{
  "n_layer": 10,
  "d_model": 192,
  "n_head": 3,
  "n_kv_head": 3,
  "head_dim": 64,
  "d_mlp": 576,
  "vocab_size": 6955,
  "activation": "squared_relu",
  "norm": "rmsnorm",
  "norm_place": "pre",
  "norm_eps": 1e-06,
  "positions": "rope",
  "rope_base": 1000000.0,
  "rope_fraction": 1.0,
  "qk_norm": true,
  "attn_scale": 0.125,
  "bias": "qkv",
  "tie_embeddings": false,
  "parallel_block": false,
  "init": "trunc",
  "init_std_qkv": 0.0331,
  "init_std_o": 0.0,
  "init_std_up": 0.0331,
  "init_std_down": 0.0,
  "optimizer": "soap_variant",
  "lr": 0.00872,
  "lr_mult_qkv": 0.7,
  "lr_mult_o": 1.65,
  "beta1": 0.95,
  "beta2": 0.95,
  "lr_head": 0.00792,
  "grad_clip": 1.0,
  "warmup_steps": 32,
  "schedule": "wsd",
  "decay_fraction": 0.53,
  "decay_shape": "linear",
  "final_lr_fraction": 0.0,
  "batch_tokens": [65536, 131072, 262144],
  "seq_len": 512,
  "doc_mask": true,
  "train_tokens": 392900000,
  "steps": 2796,
  "dataset": "wikipedia_en"
}
Each number is 128 + 32 x the weight over its row's rms, rounded and kept within 0 to 255. Layers, rows and columns count from 0. Numbers have three digits each. The size before them is the row's rms in percent of the matrix's.

# down: layer 2 MLP down (transposed), 576x192, rms 0.248, rows 568-575, columns 96-191
# up: layer 2 MLP up, 576x192, rms 0.249, rows 569-575, columns 96-191
down568 104:196185184123145109148133148105129115133130111142105067095098084101171149092173139144129149099104122135150110158116129126105167177114161129113084156080141128127127161121021118189126164059184190110113147112109162190125145105152089113097112165056068139108094091146189121141083161154099207178
up569 094:131102084088153145128098194136118092145139124113105048139134122094154176123158146106138140141088164086100097138146070216099149099062083178133119119087138146096106166171181207116155033131060127122136128098112148127211092093166149123156129148104158135100121113126169126127129093108089135158
down569 098:148124144202127104085095090102140105081115123134245096138114116187123131133139117111175154164128150149132164071125120109098065149158091168109102130076178119135115148110090109084103153140118103139142076114146087137150156130182110150132114172104150164128093158136128168156109172167125142096
up570 096:092110117131070162151191139117116160170084121116135097105128149125139163083152114120093167143076112093127148049111123152127131105140134125106112117126124154119105147153118114122153160154155082101105039128133152145052138172145090169140156102104130119099123111182140170089173023107098104133
down570 103:130143193091157080166149163090104166151157087157141136107116146106113089121078134211141164106159165128088150134147139134131146153146158160130098136105106172160115152152106116195119125112118116125086123101090149138092128155147132156187100087217144092182079154112091145116135145143115128214
up571 103:143101130127100148081148088191108103122117124115126096140137121129139114162127095157121094071068087123081146106166120115124127085134113160121143091133132113152121158123111158061128142124124105054111132178114050168112148099169131047185145110106161147135104161139145136134091116118133105117
down571 101:134062047156123173196166143119151137136143182093112171146178171118135149079106160142082106167155100187095154118118162109082181133164095127145093053151153094132166156183139126119117052147184170106121166126101153130163112151163182094080145158128118105150153117179179133135115158169132177145
up572 103:157160132105096145177192141172159179144104120123138148136118150114100131120135088111128059109102129081162098141102123133086119161170215108133143191140106110138124123151113110038141159069144188123082099111058116138104144092114149089172142123117094131120152069113081148134105137143105122150
down572 107:139087125136090142116152111132147114125181125100116155100102125150165143128118140149084130156118127161146135126185136113101170144126158132101148076089126145158168144084151119122146139096172140207057081164104085056148101113114079080114138154063138184106103156097175085117109086103087159091
up573 100:071083109184155141100093102128215147124064103126132100078108108138142078119111089135100155097140142092131140117126151125132088156146151138172226108204146187145133184119095090138109155138180141142158137130143085107069167135100068130150069130145072201134068132156131087124100115117130160146
down573 105:161127071136114144131125146073091169115129127122128102128161163109114141048148075101102109141181132146134179156070080149151119166117152115086165109115136114121145107155215166092106150125108091187136090130164103140060105115130110161112183150087143097155074141142158142141091133146108102085
up574 095:143115138093097169153166148154075214120127180073109135116143112122121102149164136091117138099133155130136132113107140160112099121077070089155160161069117144073158164119139083168072182190091148141155115150143079119177057164120133148139129151124145141113137125092145132081033111081138138104
down574 101:130094115120160150140093092114089059145083145185167158068109053127189133099116073126102089116114092165155145028140102096070105126149117122149152109097126115130159123141111125157146106116126153075160126157116146090152092157136090169118138121135106119143070115105096150116122102101137120179
up575 103:144099121056104183096134148066163097070101185145118153113156087131118118089178106137152108116142159124136164127146195110103115114132160142109092113102125149166120084125067131135122102112086112105128153096094131114123152116105089093123184173123091082176148087155164101133126087155158116139
down575 092:127066094133114112140164081150110119191173120119147122115109144097151136171106144065124105143124057142167051091168144129148161127110143144149105156137195148143142192113135096054113126114138127101126122101157096142104070127111199124158116135134128102081114136159150194135089131120130120105